Part of a small language model's weights: vocabulary 4096, 3.11M parameters.
Each number is 128 + 24 x the weight over its row's rms, rounded and kept within 0 to 255. Layers, rows and columns count from 0. Numbers have three digits each. The size before them is the row's rms in percent of the matrix's.

# q: layer 9 attention query, 128x128, rms 0.123, rows 0-127, columns 0-63
# k: layer 9 attention key, 32x128, rms 0.098, rows 0-31, columns 0-63
# v: layer 9 attention value, 32x128, rms 0.117, rows 0-7, columns 0-63
# o: layer 9 attention output (transposed), 128x128, rms 0.142, rows 0-7,32-39,64-71,96-103, columns 0-63
q0 068:172138084117119107107127135148166096133136171097156162114077152117125092138152087125124159145158082094143091096153155117123123128140080155108134134131144148137152146069122153141077104173101146
q32 085:152110145123103155103102152166186116120131137123177117123112148124100151139121173076144111160165136163119125138125103143158135129142111130119081121143153112160148133122136119166092130138121130
q64 096:172156124083151090121112141105113137154108134160131130128141099141173139161082135097116145157131078123132152118171138148127154112132147131133122104132170124124073160088116122136134103111150118
q96 091:145136133090131114077143132162151134112095130107102149101149116172116079165157158140117135143134118112140113175109115149131139170107149156143131163072175131134157130116124127137118109172155148
k0 081:132142111135160137151075124113153150115147087147106136129124170145099141099120123151131135117121125087105103082120135107127142118111074135091088155126112164139147140179162158141142128137115142
q1 067:079148106142113138119157137120136152154124079150122186143154107151111122159132183168155088109105127132168131146121094147122114117112153084139127103139119110122122110158145112118128150157149098
q33 093:160153072106117164138154142125124087122094079133072123129129079145149139125091112180155129116131065140164087137105113139101118096124141157149165106143109122155145110119142123108150162094149113
q65 080:106116105155138149115103111157137110100111106153122134127118196104145151148134134139146109086160120130144080105122163118131161146110129148139073125115110148117152104132087138116128102166143171
q97 105:121151142157114157157141167126168152158153120156140126167128077076108109114154126112146125127122167139199128077113104118110084125147161117144148116168099124132137095126117113139141148106086064
k1 096:096147132107081120092141122119130084107122144115164115127132140115117067138179115112114144145123134119125109130122146109151153114142125126098115093127148140115130105142098121083129106130178126
q2 076:148126123085150121171090149157107132099163117061110114149127147158105127106112127124138136094138101131153157126123128116150133099114116121078102111170116108101139154104147159109123102138122147
q34 083:130108139119075152145121133129147153174136147119117042118154115104109116077130113130133173162114161138103141099098144137128157135094119103113109151134135147105096130113126133102108106167120110
q66 088:126127154139109096167129183108116149111136122130101110103129130124104170130114099167104155139105107084133158089115117121133133139135136126111059115142093134124160137105104125165134095134104137
q98 112:193169123154130100138119125151142147145139119109111162097160123154110123141121181146144126138115141115100157106103103127150146080172120130126094133091122143132138139125123164155164113127114125
k2 092:163115130126128133094083119103102113090124105156132137152155144156122169173114115111110124142189126115112118110158186096139114142120111115123131132155126152096102151147132149103111066138143147
q3 106:150132100103140150106131101130134108160119088094130083147133091116098138157120095170123127112164148077176135140177134125115132107120134070100128125149079161129161143122140096161106118153146107
q35 108:124089121121136087139142069122157131156120131136142086138146178126149120160170095166095109101176089128143134156128110140135105093129118161123133124095110112110134135119134094159130128121146148
q67 110:123108123100139128133131121167123101142130160119152121172096133071150095142105102137144152152154137140143137098081117179118140155126102162134109156103090147148135132136124117119105111189129121
q99 096:156107075155138128124118084141145111124139158131121150116091147103125157136105149096139113105158120097123116128127144198137123112131142153153156105106109143154119163155118116122103131117167110
k3 095:110114115184125129141116111096100092109111135146168110183115121182139073144123118160128088145082137147165109143113112110151107115134140112101140178163131148132146082117110146120163096138142151
q4 093:099125148138159109137137118104120113155116085113141136150117092126123176127136166138095133129100131144133103117136170122152090123122127121113133094123105133093142124116124094161130089126106144
q36 095:147151114129164144166159127101153151130149101114126117116101104122119122103122150134146110154164143109123145130101037108112101086067091119151093129133085150187127100118121154147138148152125164
q68 088:154109150084150118133121124106096129093110094116126141159117090113135151134124135150115168171086133168106121149161190130109122124118132122120138152169133083122122106098160105155128117120119176
q100 094:112138156114149097098116093118136179114129114098139152137139082134080130140088176171118135144127104145122142130125084135141126144084140126125110121113120156133130129114151154111109103135129129
k4 097:172111117126150119159106165082096134175129113156077155125125178166181153124121099089139111116098100125128100118099120146114129136139105141132122137116121140126141147131122148129110138098119110
q5 078:104123164124087141163108131124104156117103111133135121083120109119102121079119095149131121111113144161092096097105079150143158134136115102087129148159102150078124162117118157114099095124108083
q37 102:107100115127142142102126112113141124110108119143145138112143131156152139107117098142137142124126139125035163135106109138150124136124120110079112173108134108101125163097164101144086087140112121
q69 087:149155122129081120125100120129142137139149124115132134128184142157093155107115163127140149146156132155147123091115125099134091085155119101149100174107118188121146113079129149142146128118133108
q101 115:155156119121141106149128111124138162125098123139117186088115120192088165102162145143135125147088105120068146106132144140121083106118107150088105181128137137144112134139206152104130160118136115
k5 089:153107089097171144151148109105142136118135118142143119147114134118137110127112187107105123149131114153085105164146123089135134147127068147117112124111126108120081141123104171159125161145098129
q6 118:127126083098108132150146117149155105137136086149152130095136082102122159127118144181131159114097160146092114179169120135148111116114135108082158142126116130125164133102117093108119131098098147
q38 106:147126101113134139153144117113142164109102098146141114164101160134105135129105115135126118140170148155127117137085141149147117121120146111162112127153113124118117138095120126114152194111131119
q70 095:115109109114155147108109123126148127137139099112112151128134098104130107134126137137121093135153132123064139125173118117126105131128136175081099130169184136135183144129126139143135134100140123
q102 103:127135109097131138124109130162127153135108109107094169123139142150109162092104116151143133122140107122121122164175098129118160127139124110102099101153152147110196097098131119100134159094101160
k6 106:133133110131183112116102116098162094053172144116136147154140143152130165139139121107126153165126118116128115091124152169124137117091166101164139150112097095164094141147145151118120112138155095
q7 112:132145117134134136128177144106169086129137128121163134113141113089142145164080140151136172133182180117181133142176147161129131161125127123169153110103139147147164093142116096164140168103121140
q39 087:125144135120139125144146127083164112144106108148158090120159133143158132151065094086185101117167096123125140137137095147124159146083141137148176127101120124153123100103127120100180097163146108
q71 108:127123125140174130106095096086085110133128131131144138127110132107146118155149128139139121134095108089116139163161176154121144170127150184084108110120178137123124118145146133073110094156121129
q103 125:129097130126138107109152140126136112151111147080159111147129123120144108152095129104139141123155144134195163135114135154128145140152184121164210080139171089134137117119126112175132129128092112
k7 102:121136143144122148118178121127148139134190134141136138111082157105083122147129109110127131143161118095167111142133113127118128186132126170087120091121135120116153130148079164137129132137139094
q8 104:156084135097108111141147153106128117123102095110124153126081141125091108128072121105101129117181167157116134122173097134108156132143102152092144139170135136097097128135107141172165136103096083
q40 100:112097146032125121163149169125088080096094125142158138141136157137126118122126105091125149129091160158119110108110121136145139107099098103133139168139098097154099102116131145163139160111100114
q72 094:123132121129151119101122139115129138164151129134135127121140145143125151092137130151081171107112144097112169136123114123109103123173101169083086152116137148125106133114160128130141095148120128
q104 083:132114109061137153108140126150079105128104154106146147148155113141101149109158095116145126173128110133115170123122057102125114125096077107081087154088135166158100152150170127108127109129091173
k8 115:158114136120119127170145119110164190123113131107117126104140120164110140163089142142159150121125129154144101149129108156131144086152136126079133090122106126103126121074111146104115111116092068
q9 112:118107116200130112081134134138081123168112114168126135110083150125123109114176124160134096114089135114149131123100142102150117157155152109071165133127116145098129138158133153112118141145119110
q41 105:159160100140081089154131090089139121099119131158114140120109168127150104146156113118107131113114138103125107153138107165123122119106139134069120116170079158132085106122128157083137165132110122
q73 113:132154156115133124140111135109129110101116154121138120150136108127135128131113125131083102163121121148130078057156149095133106118130123129109108154096118129133126151108158107131064123152117152
q105 088:162134145102123128114149125135125130097114121131164129161156121149122163096096151117127103090123138166106183146150109121089134149068158134105178114126131108116117141095153149145096164075122168
k9 091:106110138142141097192159132115132112139150135123114142134133167132143145120107102120136137109123133103101147084088110200134094109173122094115121125133109089159104133124145120111165124126167127
q10 112:142139108119163165077121143131106130114135183157146128144133138149132166136149138160146098110138113099105122096097131104138121126097102114161085126143141153154113132163106155126111175140115135
q42 113:102130154097156158101092124142102064172141121138145120108126128157105159123176141134135166122116150123181112134100182147107121134135109160094097165154113099138120131175147138108104129109148101
q74 114:150131150146147141119104101132067155119121155153173170111119140112126092134087140111100151153125103098160116129098164135117148192113118096143152124131148155099159134164126139093136114076124100
q106 099:135159128146106101072099099116117129141113147138128097190141129123147109152152121128082112154127101112119108140091151126148131151184080075128095120112145127153154094093126117098089126117135105
k10 117:125086088123117145149138157136119091142152145094139146137134116166124139130120110109126144138085138140146158102123102172120116098131141162105127149113150128151128118149126134103177138140098086
q11 103:135087147141134129134154103090136096129124138142128122147108157149129162132144138148096129136097112108076119165140144158114108153130125111126159099138131102114114183118121131082176143126150092
q43 103:112151130138115126129104162156115137159180141174165132168121157114085138086118072110141095145116108164156146153105118107140104106153120161095161142115150113137124150130088136111131146136098115
q75 101:084124147126079136113131115165141127133132111147103130168134159120118146072146152124107143106136139117114102131119140119087144121122105153137085114163145144144161109111114096084084123140100136
q107 110:140148127109108115175124112119133127096129117118137130159110170126118085163109163132114120092143102140152171148128179147084161115085137141143128126116138107142121138108138145105111122109145092
k11 107:157130115102125152137112121130131148148092151112125124172135077097119176080133103151126167125170110081109128090167115125125149118156158065157097140145155111116096124171126103123132117123111091
q12 106:141122143155153122104113145134128122162148129114139142145148080163138102161138112166117111123143127129180105108163115109115121144150116177101111104146118121141124111101138116072101138147128090
q44 116:096084086112103143110119122155149080108126158124102196118107124140147132143135086165116121118165119118184097138144122116114093106168085144090125104161143139121145127138088154134144154150110071
q76 100:131107170162155126125117123129149133141145102128134068097149155149130160125117157128130108110092131131156113087154157125132132101165152114148132115113155144117135144159112093093118086125135152
q108 095:134117139109103113130104106101145191089100119134131134118124170144148122104110160162116140113112102139135101081143145139124158147128148159122135173137154164117146146124140134137120157134146086
k12 106:106150149131164150120131105126110092180140108085119133113152160115111132157074151145158167106138177119157134114110152084145091077128122133110103092071108147158162135165115108093108115129132119
q13 100:072134083131111134085114135174174085145147117124184111107119120126113126130130096093106133125112171150098137145099105123109116119122108069129097129121115094159172106122127143138113129131133158
q45 103:124086146109118121107159141151145121158144111170140145124122126086105091128153094164128138088130155125153116142155057113141095119131137145087125138127110124117117147126129077125165144118115068
q77 103:106104119184130108120087143124130101164118135128155161158089136113094123136090129127148129131120136147097126085146107113148123108087114132124117132128146101122110107093094133099065059123141105
q109 103:132124120167135120113115145158137122158121111164104126145144115117098144098111117138074148146092134140136085114153136154150111119108109112068152095116137110114157133117099168120110105156124135
k13 096:132111130144099129115139099121133131151122115124151118126162153069153101126115110117127161095111147127162198147136106170164117165139126107109108156124083152124094095097101116139123135126093083
q14 113:107161135108124116131125135116138088154143142097111103153137156136115169100132107128113151102146145108121101142122141139145118132117148141150181104120130157177147075175112115115111160115128126
q46 098:117164096148116184119126162132092135135151150145105089168112152110146156098115075121110143146117136155143117111100150102147128124148118116129155110159112148128110142129138062163098151126116123
q78 117:105134153143125176141102117121090126124106099140116121138092104134135157124131126163126114132080138125138123100083106159139138114166159129113119125110117103125155082150141161172096165147140125
q110 101:149123126177084115138133114133145087161152104137149119121129113126115103065122135166121129158119138125141158119156116165151130145160134167066121119147166090134169100105119115111146112100080121
k14 105:069129122138116160136126146101117167101143159158099158140151181142104132091089116157076108120112105097186132074126174123129136126128135119174086158106099159155132140156096098141102151124122121
q15 113:188132141137139120135132167099075146077163168177134157166124116131107135133098133127176132147134127118124140084123142137103116125098154120117122168113104126120128122154064139142111088141126145
q47 110:153116117105076123120152135158145169151098146120142120088124142121125129130099133117135139160143165144104126157149124151131132177102166078112155135129105092116146154101128149148131109106116099
q79 119:121156120131135169118128120136112088080068103111108109136132095136136151119081148121145111099115167100088120117108109093105110116200113111118119155125134129136165116096100139174137119168157080
q111 095:105154138152127108102123142112087146133149142110164099102116104120117120161151111114132075090137139114154085109111128116102125089140134107165110142153125069155143127143101110081140132105128134
k15 107:132121111096143120142147138144111096129136143110112156120096150110134105098125154141122140118112139136146139117114160160117177171131124164133101109100108148074137104114155154132159144175113150
q16 082:074155100163116114146109158146141144124139108137122166117171089142099112106123126186128101147140104097144164092130119156109145127113123136163137094130076143123169086128117105137135167099132206
q48 102:143138122140150113134122091156172079149091131118156116145116115112093129171107115164169105122158080116154116139104130099131103149113128133191158109095116149128194124163118118139154103066103113
q80 107:132109082113130111061143149162144092110139119096144135144086117160146127132140125108137059104144129146178079166112123147108168145109152181111132110146147133144106145117157110111135125119150109
q112 113:083142131125093114150177125125100067134143156126171138116111108070104117090122092131142140128128163162158133139087144118096156118155173124121169078128110095113160108105139112175132125115121111
k16 069:102138109102119139126126149137137120127129098105103117103118081115130108152122159102120121103115116138122123146144095123106114127110118129135169114172119141145110113100099091093185146121130094
q17 064:095098123094147138142154098118127129140140115129152110135112104102160140067108143109099109139126132160133150119093129135134088148160159134144120114199176104130101151108143135162158146093144088
q49 082:129105146147138109103148127114100160107130137187124125153158178134089118108135159163106151136116113120131150057158129127137139154125151105145144140123079135171127136135095136123130164123138133
q81 075:094143135161099139113135152139146142094110159167108099123167163137126134093150116105121117172093102140069132099132138097141147146114146094151156112136091139149099131119117110121105094088110153
q113 090:185154134115136118096132126128150141122157122119104106111110151137096148110076149105204150113132134118124145126126089117115131151105157093142144172151093120132094147113188117141106103086139153
k17 081:090131150127106137145130132098119153146139115119108127115174094161176137174146126117133189148133114103157127122120164122104125107152145136104088107125142150107158121122111093123152122123140058
q18 072:137143124075112134107118104163141132165108159136152152106117134096146145138144137094124154136155121130116094110146176131102153146145117098140122110113160120107167160131116131133092126184104124
q50 081:146107112135129117133172096148089172082126136146074122136127122120102079140129147136163119123132144165128106123128165118141169141129144159131112084140157146163165119098122158128096172140155113
q82 080:136132087161138126095155155164121095105106122097090140143138159125142149128122111096137118101122107099093132095097157126128126126155141154133115137121109145171138132153078159091124124109150104
q114 100:108085123147157112127125133168124100173139125103103150168100083133097113098155121110105127098095132130162119156146137152054163098136080151147144121125146146126113120135107125124154186141126073
k18 083:131105100118123148120130135161176106106134135125161120118152132145134161108089103153098134143156104130100092113085127103126138114102165114124112146182133155139150129103153147161125114118108114
q19 089:156124149133090141135127112172127105105129196132140114108129184149123123118156158122181137117145167088114141090129139126155120131143124130074133155146183109119102163144148155115081076159151091
q51 102:122143166152142105118106110162105137112157129076124105138155124076133091173123138165123108102140164118097164153129169152122154151141133139088127063161145136107116152098133126152118110155125139
q83 097:139143134134098109129139090125121116107137076111121130163129119128150134141073165132130152163158136130083131160144120124121143175112125134134102129142149073137082124098129120122140164092126148
q115 094:141148138125114133136132104093129135101098123101121128151106143128133128150113157092144089143112121167136119130149115157089115137168128113137197108123164129150152119165125110158109138102163103
k19 084:118093153161187100123117145131105179135110109071167106124093105114120135123150109126104139144183144148148150124131161113132163107080115165168121174131119133129113119083129119160127193137137162
q20 090:095149144079108137140086107156142170139094093085123114134138105082118085138118155185096134110150149164140139160165124120126131118140118102070152144145082122087151147097156128151104079148127137
q52 102:153121115112116128143131116182089177138107127131157116124109207137153134170137125121128171102158137145124115127134147086172154148140104129141118141188169139127101146111098170122126108145141149
q84 086:151146159137148106132131177151137144151156099126140088143113141139104120125113127110121141122121162102151120090151117079120085119106100147129100132081102107104109135127139138110115124151123123
q116 104:156076108122103107093126119112164130125115071103054148128143149173127089110139167124142161126128141109104148116128089161110138093115121098137096135120093165187110132104131128116160098100130147
k20 094:129103122140172107086094101099067159109152140146126169126116111121137138132132073109089114116145132136156114155141103161138128139095121160114136130176125184109165134163088116100138157119134128
q21 074:169123108157123124072109097123092115109138140113119147132141141160101123135149131155120120138118089113085151167106123132111162149137153111135197138131140133131145119187128159086155119174146153
q53 098:138116129115133102133135154131122120162141117080146097111110073128164101141148176162141118126129111115121145119168155076118125048159126103195115126109142146162122119165158140152092151129116143
q85 078:133149140121139111112111125165207130142154141116109121119146114125150143141130149116139130112156111083115162099084126151155088121141115146121088141077119147144160160141109113114175151159137131
q117 097:134125143112142120125097141093150114139114136110171080133134113107113075144120149118143144121179088108153125117135145067153148145139163110150096088092128142081122140153123147109134103155164124
k21 098:094131163101117158112182135133153102157095100148126169101138118121161185130142117143118094127114162113121101185091152125167138155127162149151115156136130114129138121131133103160125129145146132
q22 112:128138124109118107161128114137132130146126062080124096102121142144148134132139131147112127092153129165110153153156110116162161121124106157085071146151165112106141112073150128118082122128156181
q54 101:185114079109107125114140148143123117067136129157082121116133154164184114141134150085132131101145128096141135107165177083145140165134145089105148151154097135144078129116124142176129123146138118
q86 109:136153160090178113096115144102149111092150113098151093157169146086116143139111119144122128106162120124132101149152160112094115146110099095142091139105127126130104143133084151188139137156119112
q118 099:125129138110102195110094153134139116157147112145125143172143138104125184130132110142107188126113132113114093116124135101178125116109087106144105080148165140162107115161135149140092136166117115
k22 112:108121187159149129135097110143143107143138095130141130108119167086108090134155129161078123124103160130123172099141110108087113144106113105087122154128119126113139148131128109129117061148174124
q23 118:145143128132125165157166156180169151148110110147139112099121119118125146081125158127143178136097154113183132098096068160138113112165114126160134110126124125150156129099127121102071137101109123
q55 088:161147152142109138143134093134127141155133090161136169101151136145105159120143137164123156142138106139095163128112108111115183123106129106111134121125161140084145166147171127119122130142134126
q87 092:126114114134110117112146127102106116119113127093169152143146109143134121151162109147146131149125149132170171156127136150118110103125146096150148103130142096126093137158121134125112115079115109
q119 086:122100101086126117150140133124131127108086132140110094119095091174106123135155154085131115093114131111117137117090183124092094128119129153172171109093129120149137143123143128090122149129132107
k23 110:145116148132144090131074125122080160116144119130112176095124164107151137124092142194156147095166156117122128145144139137131137131148105125128083113139094124096123144139137149166106123136128151
q24 095:108147117121146138192146078121113124148073113161135143113134153128148143131085140090150163114086150113152127121078166131125071120157157160092134099137116136094139155120096117114127109101139178
q56 097:141128081158137104167136146130100143127174137145127162132160114158125151083123132105092153072121093128127144123151103127150128113078136107144130158134122151155081122120131157126162112143151173
q88 106:118173133171118103147163135155147151134124138139151124124146098133132107138168122103115155121129114098124123115080158154172082181096140150112081105181138128108135159112137158116163123137102119
q120 093:138157110109123137175117105167142118113152139125161132105128143151100123152119154124117135118111113110128133136107090161165127111107124126135113152143133162157140116108144153125104122099131076
k24 107:086131108163077166053144160136119132146133139160123150127119126106116099106168128124140134135122150117132131129135141104131103137144191153171108105126136137138141129136113130128133132115138142
q25 120:104099158080118127098209099122144148166099115143129105123158112156114083155127149150128120142134156106171099174132134154141130104152148135092128137139139112182148142112123124142100105124123109
q57 099:153114165105091146172106151144151149113127106094120160189126155134119069157134143159104163104170122141129138073144115127127139139151109137095147166173128114160102137116162144135134117127095116
q89 102:118122144112145159134094137077150155132119133150130141090117118123145105130137143171110146125136142104087133082142086110098169146112151104143118121150155100101109154146080138095133142087133142
q121 095:115100126144091165127151136154158188124138099140170114104101078114117138135166089116107176102135161149157099110144101148147116046150102137158083119123137119120106125153113116121128169135123135
k25 105:094130113104131143122134132121136109138109122144157124139152102140150093116135165161150125102119150123131112155111154117109154156137141113178117116140105099156144143131092111156175088130130091
q26 108:095113148155153141152098161135146153119149117128168144127108159133096134155168111147124138111081140151161080119110137129080141140102123122151153148113160091073088153175066152105148101155135141
q58 099:161162098154139134122098105079127129097140098150136120094157138147118114171121122095152130126146115143166157125088101099129150150117135155110165125108103137129104153099148133157165112127122154
q90 107:120126121097130153151114104107140161151100146123125142122142128109121132074110158168124170155129126117145099133132143106148140147149133141172167113149138126116099144130100110127108126104107124
q122 098:138088098120158132170095106131154136159120150067170188134140153145087160160070141129114167131155153130134107136120116167134144105092100132108166143116154124160131112155093120124156147132123122
k26 104:097157114113095098132172141153143169119114140083121087103149112128170095126117105138148088147119123148184164169093103113134158120140176126130145103140125122141121146115147105102108105105142113
q27 117:136123158128129126154150123076132115132150164103127102121138153132124129091137101117122156135118103090147140097158140148107120120147106120123119105082126090098137098117117150133128140151116151
q59 103:100157178139137153140120147157136097104085140074146105123137130136111152143099112118071150081194147173132107121151178123136136129154107124135128118120122126120142118117131103160128128142114112
q91 115:122116151157153153109104158128123124148140129162192134084130102141100132076136093144144105141131128085104166073121140101124130162154106134152137147097111119099128150156109113131085101070128150
q123 100:118107136116127145122121108124142107127138116131187120128128125125134084153091081101116154101170145142146109133127110097098139118140127127145167151093139105097138116140122176209178129149105101
k27 111:133105147161136126133114163103138168140166074082091132135123104127172121135141109122110144104113117145068128152127109156134161083140094082095096127104088146130096140138121132110097129148160126
q28 112:145150141128109125075112136136129124140139148118116120118144174126159178102150120116108096164149140169141108155144131169133128100125149188100133133185096150157122102118133148114121159117094145
q60 105:123140139120162093061055159130124130133103093142146161125135148138115092129116139109102125123147087123147139125121181131164156179118121119111108138133145118084169107171168132110121110121140114
q92 119:097149155094118104183118114113138131125108110091120129111131148151102106127107169128140143143160141128120163118150163129130069142132132150085171158112122126140106142146139054107109127101147198
q124 088:115123108131119099156158117125104110156120132180123120117126140117157164085173129153132098106126149113096162117087157130150106158113132131130116135141123109120145151139118137077127127105155156
k28 109:134161155128177148107095125145145146108173104123145096095128185164131145160113149108096136138150134165115140135155064173101143147118115109155140104150147136103111143147105127148149180117112124
q29 092:111141102140107095128109083101131128145104090099137144144104110090063158123116093131168094112135127099196118120134163152079107098126144126140107139148118140122139150182118118137103130110086124
q61 095:085132144099145159155134117085135092113101132087088118173151094088115112132163105126114141095148112158210143160120107102116146106107153082173118120147110081149123158125148143113153096136164131
q93 107:160129090159136139147135127124125164077144073143108133091116172163095114087145124136145130132142151122166129132151106105157122130146159107140151127181094166124139106105154133122133140075174144
q125 098:138130127092131126174103127128151097126122127139132144154090127107115159200114126169115110158109158148124111129134109134100090129141135141149138191140131137077153121130126111145150157178147101
k29 103:159139134147129141162147109103140160091148107145119111111107145144147119092119122089114108102086147174092107147140117121148147155140160116131136113126108129146143107134125171089159112106145152
q30 111:133135193114131156104142112140122123144134103120132099088086152126134153133158158128147130121081140125097148084119147142155119117152164166119106121121155150122108117108103094122127098117171118
q62 108:113130082121148143143120152150112136114133163133137111163105157106115139099108121168137092143135125135102142096105096180129136086119127122157139173109159101129142166173130131156091152157080164
q94 108:107110147161125133078100159155136095153096117122163135117131177138109125110092139143148141133100128141105075149134145154165112103126110126121119157160161162133129116099105116162135125103148129
q126 103:066097180152114142146133118128145153124106133089093148123147135088137148147126146143161113104095119148089151076154085133177100103135142135164138102104139131097128122121147141133126128133133108
k30 101:124145146161168120116145085169170078130116120132149138142136112123145127092097119123143146119135092137121149129156131149098112123118167103081078089111136124159102106142179152137138172101148113
q31 107:086178111103100114130137144122122130149143147156136156099135108148143162142183145155096122113133141128096064145116125152152101132119114146088066131112133192171119103106099134118130104149155104
q63 102:131106095149128089144100156136106088143121096148087124187145152152162172161118151125122161133126183101152091106117164100133113123139109186152121092115160146128140131102149153159149133087150142
q95 113:149138137095162163104157121133124119143112127144170112095114107165102104195136137157130127116126143152143124156113080096132132133135094116137126109095138126154141148110146154157110090161105155
q127 100:145146116080107145108116129123125134116158139110122126112141099151131106175160158100120125090115156153161110145150104135096138109147118143133096095064139163122137117088164133117120122097125134
k31 105:186108164147113134182106166183142108119097093103117112103119134148098095121109164142125132092078142112125142117123168161113123130144094142158121076124125132158130133136140138148126123141121139
v0 110:082136134138119131069106097146120101102115159087124127171152152110121162126132136120122115139129106170141096139119137115111132145116121085113128144107129110131140098158130139136120152130131161
o0 090:143107146171132146148121132134156147147146117129107118086106151103147115104109135119161123161155134100122162093173116144127144154103117092133163128154123118110145175131109141137154136161171086
o32 098:130145114122105110114127139094117094122144147145131138083113172114086152125116112103150134120157126105179137141070151119147165122120135157138159105108122167133168124155137132131116122098088149
o64 092:156141143146114101136119140171154133085100128101132138156180077111125124103142151137122108182108160126135114125132107105132111096171116132147088095118100128129169105103146158109074088181117090
o96 114:098127130145149150078101139133076095109157144116138136189140140089139164120146088134106126165148124146123123126153115131080104122153148112080138141137156120122120090097136132134167139101141140
v1 098:111126164151095104146145046120136112096160151125134119166119111135093123116153088141088140147110141158140084178119162135129107100139104147149163145100104129125140103114174133153108126136145102
o1 102:155159123160115106144134135121108131146085123156140111133116114115165115122106108094123165110140074146101101136148104110102159119189151134123177089152128132128163108099102146134137138111129167
o33 097:132073114106142128104146142148150128130140118124126152118142153140127163098105153142139103132151167092139157089136165098130135147097135140090084160179135093136120128159093105113134134100133110
o65 080:085114099112113117113112143101134097161132169114182114112139110131141106149141115132120107166098148096145119120143090107113127161124116142152153144135155143103086142078140157125113172159110175
o97 113:151122169134178143130122070127122120140139095131151134172102112133078117148166133120108167138088100164104135191097140125106137144110101099138134134072117099137115099127125119153148120108144122
v2 089:156101099137157130126112128110166125140157137173155070146131140152122088161122145125122122108143156127107093138102074104145085114133152178139112165164149147170118140133149132148167110130131128
o2 090:165120141115092095129090123132133143128085109080143134129131130103125192085129158137118167126114130170135110127127140105156125160142127120132111163099143110153124104125169134155121125149116130
o34 091:133132070082067127131110139147114071119127135157106162122126154105164123154107110115125120153139123119155098123138152166141138135098148159074144176110143130134144132110116101139161146146121137
o66 088:104102189137156112127137113115151147135132131121141146122116146110116098110134119147092148091144105095131125112172171145105136107115098116146103072119136134059145136142160107087086156147154093
o98 110:143155124135111135120155151124113137122103108131088105114133105141130117183147121073156126142119133110117154138145125096118111124128132112122086131137088109129140153132092153125154097109135122
v3 101:114118119096087142097128123137144165138130183091183124099150142138089138081124163114143130108123136129098082182125133135131101182110120128099159109137106147105118137096090123148106143144118135
o3 097:114108133106107145133138178107102104133122153119107185103096119148119087122170128176141100108124140127111082158105114108109128119104119126147082141156114116169165158117137101135118135176142184
o35 093:117103154147150083137105106124134127177090103159100111141109165082141108111125144119119151122101178166112136054153136149160145144113153109144111144160129133076109124149113136063147155112162109
o67 098:153138121138130137157165139133116132128127114123097136131095064180131157141144120101092145116127103136111106142144150109125155121166119152139155139114149109130140100125149122129112097102098091
o99 096:107135131112083124096100122111127146123146137101147112141184144092145103137134155106117131164097105137158136130150106108108139143101140102135144106172135130095121119073130162133147131149159143
v4 111:118155150112130121093150134159105129121135167145161194152147092151149126167131105128105129113131125119115095140141116095120136115116093108141132107126122126111103115151124169102106122137083143
o4 102:143121109132071117174157154126102144143139085153104149114102156124151144138167173124134138089117116107170140098126164131182152138115161117079045156123136141127115111154155110129122116138134145
o36 081:115140141137127157087068114085142152105125079119138132116115074169185121144127144146119117127124103150126130127143137117122110109109149122117180126114144113139162156133121130154158117144137122
o68 096:118149137111133123113150110130155133119153159094158089152154169124134133114126115140117101154110093133128102144128137167111096122113123111115120120073129111147141151089088147143138159106124138
o100 120:128134118131090109096178122137136117158112125143126151116146088125085084101134088093076153135125167115153126108089140101125122119124086143141118085124065125125113127141155126123088125176101130
v5 105:141158129105105099145117160137178130137150140106109139116144119115144153121162122171120154122115110136174080130138163117185152154160128119101099123148097114125133099111139111087171116086112137
o5 106:159116087131138120131122177094081134140131143126141142102090094146153178124116139101122107143160155143152105153141092156136121147121149167132124179178125119085135104082119091125118126116119152
o37 085:085111119115152141135152110103164126173144085154149097142129134133106074164121102119161132119084136159070175150115132134149079105112141139147157146136123097094134161115147092163141134099127142
o69 091:114161105131135121160151115157123137088103160134176155139161106124150186150061077128109149157131122151128168111068136124133126064116121103177129101137067124143138122134134159141091139145134097
o101 118:130139187119123129123114130124116159118121120075105138134121149107132121104162154167140134127133135127161072097147131155146160152152173169120103107126186157146136126187110154091154117071121119
v6 110:106088118107094119164172126085131134121118112126120113186109107125158104170143164173141128154127140152169134106159187102075120149165138127165090113110150135118116136124163101131135118110158119
o6 098:133121130149093147145122138192119068126127139112117116139115143120154106074146145114129115117154127103127131196128121120136163109109132109081129138137122147125152118164084136121106110108113119
o38 099:152155100100120132095088100131170119075112109130107161080145149145156149140084159142109143118141128127097142118149109132169094077136141139173117131162144117129126114102143135118113150145131135
o70 083:137124130112172124143138090095080133158119097138141094123109107157103121120099097122098160130135149127110089112092132109140169127158119135136094120121113130141127092135098121098128113112120124
o102 131:092094132092113101103144143116149124150136132129077126133141127124146130188162161135170113161122136104148151148146179148086104144132128111139156116128127145116087159110152126141112111121121124
v7 097:129090129138132104123124157107178123116171130103151121154171150136138080074146138120160123103131133115119140125147143108116148108099110090133175128160157108142152146084107134177138141129120121
o7 089:167141116156148119181122149102092118126130120135102125120137113181091150159124130152155064082131126126089131109127138104157118126153141122094101113116072154131113128132162147093113151120127148
o39 099:128126098129088179134111142140098079091141137126092107146139168079126127129120092115155156141144115099074178095109111117130124128097099130109156126104106139170159087099143091157095098138121101
o71 098:089142146094128117117129080159133154137111069120129148115126119118126151100152169169087133157081108136159097146131133126130104140132120101142125139133126120093112160111106150102139134118171131
o103 109:120120130106097118123130158067129131111118167158130135153176122148180132161092131131159127131145141098141142081143130107130142118146155140130101131155154117118120122123102140159129131162128107